From a checkpoint of a small transformer trained on Wikipedia.
Size: vocabulary 512, 7.37M parameters.
Each number is 128 + 32 x the weight over its row's rms, rounded and kept within 0 to 255. Layers, rows and columns count from 0. Numbers have three digits each. The size before them is the row's rms in percent of the matrix's.

# layer 3 MLP down, 128x640, rms 0.13, rows 88-127, columns 320-399
107:099111155117156161170142171083140095104159068082152121099111130074097033132137112096138160126117106124169126100050148119116156130108119155095144154108050163086127127130103106114104080098167044098175130167147110180135125127141132124177127151
098:112173134134141135118124161102120163086106105148112126149149079095176158113110128103109133110169047093091104050116114089115052126119081132127162135165035115096134131112194138123100111171156144086110127122078135101142199168149143080131139122
098:098153124082152093177144118151168126063121144133109125124137163089119111066107128140134103174173117099159138107204137132115140100152148033115076140161116082138128135132160126126111162168116119141134163149154076091147149104103170122100080142
099:129174131149124179119132147109097177139130154190154130115118134094166168132113142166174167151105127120094090145098082140135173167197139113138122122080076162143130126111161128123104150116202156108135170118127171167130089130100128096091156119
096:156106162159181187157137125117165114121205091209078128125101120140102122109098154090129100179133199079185139087106091172124108121146125199187105152164185119124158173137102104111122114113165165167115150141066155055085103074143112132177100115
100:167099139151250120163137108082118098102093150158170130111117173094052094151096119179144120161132157146165186124110134155124185117130182136159083126143169130120150111121141092133144136063120154088141133107165132088123152088138136161062147143
102:118097221166101068096118126115139099148118120068125125152142143142100131121113107121133097137091097119122158128156085174128100115071098073141092150101071104132145126155115154137136122142108108118171169132147130124156170111178132176168107146
103:116123132155117098121101111139142115101168103200064128128095109168163178124101118155201152106117114104191134144124146082128084154169142111161098121123155155168136127109148139153127128166191175116174122122117131097120133121137080109124112123
102:160126189141120088183089139122153210155092163141108130167127182198159067097159133182142168095104153170160096108115138128139148147152190117166097160182156108103122128168156151117169100155108154159096115108093106106113153135133128115097104136
098:133134072182151100107119162129100096133119087078139132113110134148209138202159127102146134104150130069143127091202144161142099153107058087152137137091182157167123131106168159111094099104048129160070153156115099103139104153108115125083109182
104:140137125115124107168174166125160176116195171134183133123144103180086114138086134179141144151114074115126185136154165148136091146113100112215153146132057160114127203128141135121115117122091112175112088166149149158114124139113143138185121134
099:127121144108151169144102119132150112107138090224164125156115180123155089122126109200149112123129184118123119142103104151115089135145132169078094109110098164035147234119148141167131158113125157130125101150201153153135107139137172139140132188
097:072197137103176135114144135139098121110190208072105127120134154190121130091106118074106147168139154125125118086154164150127118118065171100175110153142101120137119054152097136099102152116112076090164121082185134182122104130155115178164152090
096:097141070141130091097103149163159176087148132183118133127116158160184126107120130155162115113156168107144163109170090106134114147136156178083107121034125157145100073164156134107081121141132137148115105105181147077081110189089142104107169122
099:158092188151140177064136079160091129158141137138182121097109195110138121109138121053070160153137062126151142106137107104125115103184095130181068117144123114148090118105108129156095109112076095116097162138111111171141079148157123144169151188
098:121133166137136101122117138126150115076084148075123125143098110092138116127139124107097116099170086197138142134137146124131137110193123190071163141171101129117142125131162148145047135148113092120164116137107130105137118111145087117117147147
098:167138191163103148090172137105135162126196088153148125127139064088113116060104183104190116109203111135119074135081133124129142102108110133139176145149149093128119112146186166108141117146105198106159176141168138102199123177085150088119117160
106:183132188163161160164115118135100112095104180204142120156116100080121123142141136157118143144136080101136124153203125162133146147123172151162142113113163117155161095134119127098167211155166124118204119127179161092117202093111110169139148099
103:134117134139190143112153157116140128087093142118127121103120097162102089140169118117123105095128130107108156096089116093113118116126158081167111112112142079103128026138079124149122105113104163094141199196136152105088091090142133121144144150
108:143103155130141097112141099143121113124093076171086130067117128079113093103143142127096141145112150134112141101099142129139156129214108126098153136120185156096124129173107140157136157117152211134110110157137121054131141131122127135137161204
101:116090132129110088111131096173103112142115173138149127100133125121216134155141094119116119100082096062110154113077127118136144156149124181157100153176100161139152144125100106159140095158116091156112154151123139143163114150112083143118129083
107:127091132160105055110135097075112159108142001178105123119167136077109136106099136151105104133125110069114073131153097129122160134155111130108064127106116108148182079149144168139092120099094063094106114107113138190049128106154137146140124087
096:150137131126121150149149169140140113158163102149122132160070121098121103099129115094122108127143156093134194142129159130132093132100076146154211147032097166124102110114094120162111197145152134126122164079098145109105211140112180128171136107
096:169170138145073133116137114140153144126174140193153124078162104103123130118092121145141134109129051143123103133145089203132137149115176114144138128143078099110151185125093188146179175160072094168124083093129105076097155072144136139145147134
099:119135086104120078134141133058182145071160058155149128082133090103128149095119100124143174122172168101171190151128124121122145125104088097167137129138053179144086112128078114096146130129111170070205097162159148168110108068070132191110114112
099:183044077135126108107105184147141076143107155129088130208105188131104101190116148181140109108153054158112158109118161125123103142079166130099177125138142206103208105118127129132131120138154125165145097113152136176153098141124114140147108175
102:136140123137132127170125174128143079133160147138135129174136065123142148143078105144112145113093150107108116121173115115140175113059164055174168124145146147111127161163141063128132183178110150157138105178134138175138136107160110108139127100
101:117142116132081064126138169081149113182149154164128135124137115209158146054189121133124109192118138141098153142177179094120115113139077097126045127202092130114158040138157144112120099115132129144106116134165103109130100120134156197165138118
103:124125075120119143090137122105113099148055113099105123079097126135155133099114107156160109113105197157157121128121149063123103129181106172104089113181048130103115106129121128126081056154163042139092142114144154112172084111151103077127103088
097:132146144146144076085088166117107176158153130053160133147141075122075117171145127107154117084138118141120127077169152178125111106099156076111079122151182186140092104103117110144094080160105142108152112129120118094126138117103096085160139142
096:110109065088087110135116083196090129103085058127091128156181113069139147116093104121133153078154162126106157132124098105117134157157143209155119123040081077109157186168112111174071081106138127124101135149166113089102122124135117074082126126
102:130149132132111181120153160138135065166130172074135127121152119165103125148147111083123161090123067159119085119116144139138125129188100101083113128141119075171161127126099109150113128173122114148129067155171167133156164099061125162096156081
100:118145179159148052101094064154136105163133144235145133162106155182167134153121119121147181166090165130148089126102222118130110155126133097115160141139147129173190142152144142101081124186086104142059132154153148125126136113174132119117145112
100:094126154169207180156113141152141134130172084132129132177144115046172080140045127091131170142163052105155078150100116167130150107144152092225117119131156130156141170116146092123082164142087105143160103182147122149156138159167141115160107203
100:147143098195097091106109149111173162096166102112072128157141149125155117145144105163167123156151127095120109116065102161113104137063124128211101115132208136149119110094166118091169104133100107088125161085099119103107087147094143112086109079
103:166115154085189150154137192126160078128136131181189130107165150173094103176118125169141133144141149186162104126178125131125110090152118183124088146166148161138111173133161095128184190125125112142065124095150150127115135165123104134111112155
097:138150092038128043138118139120169141179049139150123128094091142129176153168162147104072206109126145068089151134177090104143107134122076100157190119102147145161133082107152126144098148141102168143167140151168188203177146134126148122132121111
100:143101138075149126129145148098129095111129114149136129099182178133138166124133121116144113140097163145176146138131106065133145123105114085138136140118125104153199171141211148166136144095109147096081169108142146144140165166074151125122121117
103:132109181132143171137120101111191042123139150134130135139095150081135124162083147092127099203120145134166139133104137155135138079119113132087117126080166126099130144088145104123095061106155146175134107124104137171134134127171097129154117117
103:103130166128088154113150107102151124145104142253096121095156132179154116167132148129078138178062146104128164143161172115125141112090151021130128126042103129121115123077183118121089134151148113087158045130126146121149182117146093071109117150